config = dict(
    num_hidden_layers=9,
    num_key_value_heads=2,
    intermediate_size=320,
    vocab_size=5033,
    hidden_act='swiglu',
    norm_place='pre',
    rope_fraction=0.5,
    bias='none',
    tie_word_embeddings=False,
    optimizer='soap_variant',
    lr_head=0.00888,
    decay_fraction=0.873,
    batch_tokens=32768,
    max_steps=3962,
)
Each number is 50 + 10 x the weight over its row's rms, rounded and kept within 0 to 99. Layers, rows and columns count from 0. The size before them is the row's rms in percent of the matrix's.

# layer 6 MLP up, 320x160, rms 0.0764, rows 173-213, columns 0-79
100:62 49 59 44 43 36 44 37 47 60 49 63 49 44 49 58 64 53 51 53 55 45 70 66 72 47 42 50 55 32 46 48 32 64 50 46 40 30 53 58 45 60 42 59 53 61 48 32 41 67 51 40 53 56 36 51 62 61 45 28 72 46 57 39 46 55 46 46 42 63 49 50 56 45 61 44 40 41 53 64
103:52 47 48 60 42 69 53 40 39 48 60 56 55 62 61 52 45 45 37 41 49 48 52 61 48 59 53 61 48 54 60 68 56 49 47 39 57 58 68 45 50 52 31 43 39 55 50 59 43 71 49 53 45 68 45 68 59 42 51 44 42 48 56 56 52 53 44 51 63 69 60 39 35 71 33 62 58 45 59 62
100:59 47 61 66 52 34 49 48 45 57 66 72 42 60 63 23 52 32 56 53 54 52 49 65 51 52 35 57 45 51 62 43 28 34 41 43 50 50 47 48 49 43 58 60 38 49 56 57 55 67 62 70 44 55 36 32 45 30 43 36 38 56 37 58 51 59 50 60 50 32 44 56 48 54 61 51 59 46 54 46
087:69 42 58 40 53 40 65 46 50 56 54 33 45 57 56 59 45 44 55 68 51 61 53 58 38 54 59 53 52 46 46 68 43 49 68 68 52 53 60 44 45 31 53 38 44 37 41 51 78 49 45 57 55 54 53 52 62 48 57 35 44 50 53 60 50 63 36 40 40 49 58 56 38 47 49 46 52 40 42 54
092:50 55 42 56 49 54 55 62 56 63 62 57 59 37 47 57 55 42 50 46 56 44 34 40 69 49 70 44 31 63 47 48 51 54 53 43 66 32 48 49 43 63 52 58 46 53 52 46 43 40 77 38 56 52 60 62 65 53 32 32 66 39 39 54 38 75 44 52 39 75 34 52 43 44 62 66 57 41 51 44
093:35 67 42 53 60 37 42 52 54 46 53 40 53 53 59 56 45 42 40 65 41 46 63 44 37 63 53 54 49 62 32 48 49 51 46 62 63 72 37 56 60 39 46 51 62 44 51 47 57 53 51 52 43 40 47 45 54 35 58 39 40 44 38 46 38 38 28 68 43 50 55 58 26 65 37 56 56 51 58 77
108:52 50 61 56 66 50 60 41 40 70 58 45 39 48 52 46 48 49 70 57 47 52 44 55 55 54 59 46 48 53 69 57 47 40 52 50 45 37 30 38 48 32 46 64 63 54 53 46 47 49 54 54 81 62 33 35 55 39 37 31 58 51 46 39 58 47 74 35 49 75 51 54 41 36 59 51 48 58 38 45
105:44 46 53 40 53 44 39 64 31 53 48 45 47 48 52 37 49 38 28 45 44 61 49 49 58 59 53 35 34 70 43 50 48 41 46 57 58 48 42 37 50 54 61 51 48 44 38 57 43 47 29 36 47 40 56 42 37 51 45 56 50 61 57 82 46 53 50 50 60 27 46 55 58 46 54 61 70 41 37 53
101:61 46 50 41 41 62 53 33 56 44 60 43 61 39 53 39 48 66 69 62 53 52 65 37 45 61 40 53 35 58 25 60 46 57 50 56 47 65 71 66 53 54 41 43 54 38 48 43 53 34 54 54 34 27 44 53 41 35 53 41 48 46 58 46 47 63 33 54 32 65 33 45 47 47 51 61 51 58 43 41
086:36 68 37 55 51 47 55 62 34 39 42 58 34 46 48 58 59 51 47 58 61 49 59 32 43 51 32 58 45 32 66 38 39 66 32 41 68 47 33 39 46 54 53 44 54 60 64 49 39 52 63 58 39 34 59 56 64 37 59 44 52 58 60 60 48 40 25 58 45 60 57 59 44 49 31 41 43 50 78 50
097:53 42 54 39 61 47 58 50 34 46 48 55 47 58 51 70 56 36 52 54 64 50 62 56 51 36 50 45 56 36 56 50 57 57 43 51 59 46 34 51 47 56 68 45 33 62 51 31 32 58 37 57 47 50 48 42 23 27 49 58 61 46 67 49 36 42 35 50 53 58 54 38 34 76 50 46 54 46 54 41
107:58 39 45 56 61 38 59 48 61 41 58 56 39 45 60 55 84 62 47 50 58 47 37 39 54 46 64 57 26 56 44 64 46 41 46 55 68 47 43 41 49 53 45 48 59 30 49 43 60 46 46 39 65 62 54 40 56 39 35 44 48 62 30 51 58 37 27 52 51 47 53 63 59 47 48 56 58 50 45 48
097:46 58 41 47 78 48 41 50 54 50 51 60 42 50 50 59 63 53 42 52 50 44 42 43 31 57 48 52 36 40 65 56 41 34 51 35 65 66 51 40 33 58 41 46 54 42 46 57 63 43 45 46 40 29 50 57 44 71 45 31 45 52 40 55 51 41 55 32 46 67 59 63 63 40 33 43 37 66 46 52
108:55 76 39 49 54 60 56 57 53 41 69 47 72 58 59 36 46 42 57 38 61 63 54 71 50 47 54 33 48 53 42 63 58 30 37 45 55 32 38 31 64 46 41 45 46 65 51 44 62 62 53 52 34 58 41 45 61 47 50 47 58 44 44 48 45 39 65 42 47 48 49 47 56 53 39 32 52 75 42 49
099:79 57 52 53 40 48 45 49 40 71 40 47 45 51 54 59 45 49 45 44 57 32 56 37 57 47 34 72 54 49 43 49 65 71 49 50 48 53 65 55 45 67 34 66 67 30 32 51 32 45 49 48 48 43 61 49 50 50 40 47 50 51 48 63 61 39 31 68 52 52 31 47 38 71 62 37 67 49 53 55
090:43 59 40 51 49 51 42 48 53 55 47 35 41 59 44 53 44 57 51 56 48 34 47 48 54 56 50 55 56 53 40 47 46 45 69 61 36 44 57 57 39 44 42 61 67 40 53 49 42 52 68 54 32 45 65 53 53 33 37 60 65 32 51 54 50 58 50 40 40 41 63 44 44 24 30 53 33 61 72 48
094:60 45 44 62 45 45 54 46 56 34 46 41 48 36 34 45 54 44 34 48 60 43 75 61 47 54 43 58 55 48 53 50 56 56 35 54 58 46 71 30 34 51 73 52 46 22 50 62 41 53 55 48 56 50 48 34 67 45 43 48 34 48 56 33 35 45 41 65 42 46 40 49 42 58 62 75 57 39 42 42
102:51 56 45 59 57 43 57 52 59 32 38 31 45 35 46 40 61 56 56 60 40 65 34 47 42 44 38 40 47 54 55 44 55 49 57 43 55 53 62 50 61 64 57 54 54 49 58 39 47 40 49 43 52 48 42 46 37 42 48 50 60 54 31 55 52 50 46 46 65 40 62 40 38 65 50 46 44 53 58 43
108:60 46 60 52 56 52 58 57 62 54 57 55 57 64 55 37 39 32 50 42 50 58 40 51 43 47 61 59 62 60 49 39 49 52 62 47 38 40 55 46 49 30 51 42 32 64 54 42 54 60 36 39 47 38 46 58 28 74 47 69 50 45 48 61 45 59 31 55 52 57 43 44 34 39 49 50 34 40 42 42
104:63 56 41 54 57 50 38 60 56 60 46 53 50 51 62 51 33 52 41 52 42 59 44 46 59 50 47 67 61 43 65 51 42 40 63 59 37 64 39 56 55 44 61 56 47 36 73 52 74 52 50 49 56 45 46 58 71 43 53 38 35 44 51 66 58 36 60 45 42 44 47 45 41 30 46 45 49 41 41 51
101:52 47 35 48 47 44 57 41 53 60 47 44 60 44 54 53 59 59 62 58 49 49 76 40 53 50 45 43 66 61 52 43 66 58 53 65 43 51 37 55 45 39 58 62 51 73 49 45 65 40 67 72 58 41 45 41 41 45 49 58 40 47 56 39 57 41 38 42 40 37 53 50 31 52 47 65 38 25 64 47
091:64 62 37 74 52 46 56 50 48 47 53 63 51 51 62 38 64 46 56 67 38 46 74 51 41 60 33 45 52 44 62 68 52 53 27 63 55 54 39 35 35 57 54 33 58 42 36 54 54 63 61 37 51 47 47 48 46 46 51 49 25 58 40 46 55 52 75 41 52 52 40 57 45 41 59 61 42 39 41 59
097:44 57 54 66 55 45 78 50 57 44 61 55 48 61 53 76 56 51 46 30 49 56 45 46 69 28 44 39 53 43 69 48 42 51 38 60 45 36 41 41 52 42 54 41 54 45 40 38 50 62 61 40 57 56 58 66 42 48 46 52 55 58 51 73 59 39 53 44 43 39 55 41 39 56 61 61 37 48 53 55
096:48 47 67 60 52 55 54 42 55 42 48 47 52 54 70 51 42 50 52 54 52 57 48 41 48 39 73 51 56 45 46 67 58 50 40 54 48 38 40 39 49 38 45 66 36 68 38 43 36 38 68 47 38 48 59 50 54 56 28 54 65 77 44 51 59 50 59 56 60 49 62 57 42 33 42 52 47 44 69 64
109:48 51 53 41 49 67 30 57 55 51 58 48 57 61 67 47 59 45 49 55 40 39 33 43 71 59 69 76 59 43 38 33 46 62 63 46 42 35 52 53 35 55 37 60 58 53 45 48 49 35 44 33 58 32 54 46 35 30 56 63 51 65 42 48 63 63 53 40 64 47 50 51 69 39 63 55 35 62 47 41
102:48 47 34 36 54 63 56 58 56 74 48 44 40 49 67 35 52 70 47 46 50 36 58 59 39 50 38 54 50 61 50 28 60 47 48 60 47 71 62 46 42 63 22 52 54 32 44 31 62 57 60 51 44 64 56 43 63 51 54 68 63 41 40 41 45 50 53 49 44 56 56 45 66 44 37 46 49 45 56 48
102:42 48 47 39 58 28 67 54 78 42 39 58 35 48 47 54 56 39 56 50 45 45 50 58 59 40 43 52 43 70 51 60 42 47 41 40 53 65 41 58 50 42 52 60 48 67 53 44 49 57 38 42 52 60 37 66 75 57 26 65 55 35 47 54 19 47 47 47 53 50 54 68 53 60 44 64 54 55 44 47
097:54 54 46 57 46 59 47 36 48 48 56 59 42 49 44 60 48 38 49 47 49 46 64 60 66 50 63 51 39 63 51 65 65 51 57 56 57 56 59 50 63 42 36 50 55 58 52 53 50 29 59 49 45 33 51 32 37 44 48 43 34 44 43 61 33 53 48 41 54 45 55 40 17 59 70 56 44 53 54 28
104:52 58 42 40 66 48 58 41 51 30 47 47 51 41 49 64 39 61 53 49 46 50 54 80 50 32 24 40 47 56 65 43 48 38 58 32 49 45 40 37 56 68 62 34 50 61 50 46 53 41 34 43 58 52 50 45 55 45 54 54 48 40 57 59 47 35 37 53 51 51 43 30 49 46 52 48 43 53 45 48
092:61 41 40 31 35 52 71 41 47 71 62 56 56 39 54 42 37 50 52 54 53 51 58 40 51 24 40 70 45 49 31 44 52 56 50 60 45 43 58 41 56 66 48 42 53 48 57 55 37 53 44 59 51 62 57 44 58 55 37 62 59 54 48 39 42 49 59 37 46 48 40 50 63 42 50 47 59 44 50 45
108:55 49 59 56 38 20 43 55 68 52 49 39 60 56 59 61 43 57 45 35 68 39 59 42 61 47 55 56 54 43 52 38 50 37 36 52 61 55 64 32 52 66 46 34 55 54 62 58 48 40 46 50 61 54 49 46 69 35 43 38 75 64 63 31 56 53 54 56 50 48 56 42 50 47 69 38 38 54 37 51
097:65 56 55 19 51 40 72 51 41 61 50 57 49 38 62 63 43 42 28 49 53 38 40 26 36 40 43 64 43 49 52 53 33 43 62 49 69 46 39 43 41 39 32 65 40 58 38 57 68 71 52 50 41 45 49 61 44 45 40 49 42 54 58 49 58 63 46 40 40 54 51 54 55 67 59 66 51 51 47 58
097:45 44 53 43 51 55 65 39 45 42 60 46 71 44 43 38 67 66 44 38 54 49 59 52 44 33 36 58 56 61 38 34 51 62 55 36 62 45 59 28 53 47 38 52 52 57 34 55 59 72 59 52 59 66 36 40 38 51 62 48 40 52 45 58 60 30 36 56 46 39 50 55 48 52 49 58 51 48 54 59
109:30 46 51 50 59 32 36 34 50 32 56 54 50 44 39 53 63 67 48 31 61 43 78 36 69 44 49 44 51 67 67 75 51 52 41 36 47 43 48 43 38 45 54 50 63 54 51 59 50 43 48 66 47 68 70 51 52 35 45 43 53 55 45 42 58 42 52 44 75 36 50 41 51 37 53 46 32 30 67 42
101:43 37 58 37 64 68 44 40 35 47 52 64 60 63 55 40 48 43 58 59 50 52 55 63 44 64 47 41 42 65 43 45 26 45 54 50 59 34 77 59 59 46 60 47 50 36 49 54 56 57 49 53 56 47 49 51 49 44 42 50 46 42 52 60 41 45 58 44 50 43 51 53 66 50 42 51 40 56 48 48
114:73 63 65 43 29 42 61 63 46 51 55 56 49 44 54 53 71 55 59 62 47 29 50 57 62 49 57 50 42 44 50 56 47 60 43 57 63 42 55 35 70 44 29 58 54 57 53 55 48 66 49 62 46 62 52 34 48 30 61 50 54 53 39 52 39 55 47 39 59 34 57 39 50 64 49 53 50 33 50 51
097:61 48 62 38 40 33 49 47 42 39 35 52 49 40 63 46 39 59 54 41 36 47 41 41 55 45 40 44 51 70 59 57 53 30 63 38 54 59 58 42 40 51 40 51 45 54 32 44 54 53 43 58 43 49 57 49 49 50 57 71 56 45 67 54 42 48 25 49 67 61 60 32 69 28 31 63 52 44 52 58
091:40 66 47 50 55 40 37 62 70 63 58 48 44 45 58 39 40 50 60 48 52 42 43 62 47 50 34 52 58 52 34 51 67 68 55 51 47 48 50 56 52 41 43 46 39 58 58 57 53 36 60 47 41 50 55 66 57 50 49 59 51 33 43 62 37 53 60 54 45 62 42 50 30 32 63 34 80 54 60 51
097:55 55 47 40 41 41 60 62 36 46 39 68 49 60 56 37 56 62 42 33 46 51 29 45 40 62 46 52 36 46 45 35 41 37 61 61 30 38 57 63 56 40 41 47 67 33 53 50 31 42 62 76 37 56 67 40 71 34 51 51 56 35 51 51 54 41 52 52 49 53 52 35 64 54 41 45 38 51 39 48
098:53 53 41 42 35 45 55 41 48 36 59 29 61 61 47 20 54 40 43 69 40 60 40 64 44 45 56 42 54 53 45 65 38 41 48 42 44 54 47 45 53 54 54 44 55 39 55 50 45 69 58 57 47 34 36 61 50 42 38 55 38 45 58 29 34 41 47 34 42 60 57 34 50 56 38 27 35 69 41 46
098:53 49 50 30 53 48 40 35 57 49 53 43 45 48 52 59 58 42 50 54 36 39 45 28 58 40 67 40 53 60 57 50 62 55 46 51 49 44 41 71 40 42 44 50 60 59 41 48 37 43 34 49 41 54 54 48 41 60 51 41 51 65 64 47 63 47 54 41 52 34 69 55 40 58 38 44 50 64 32 59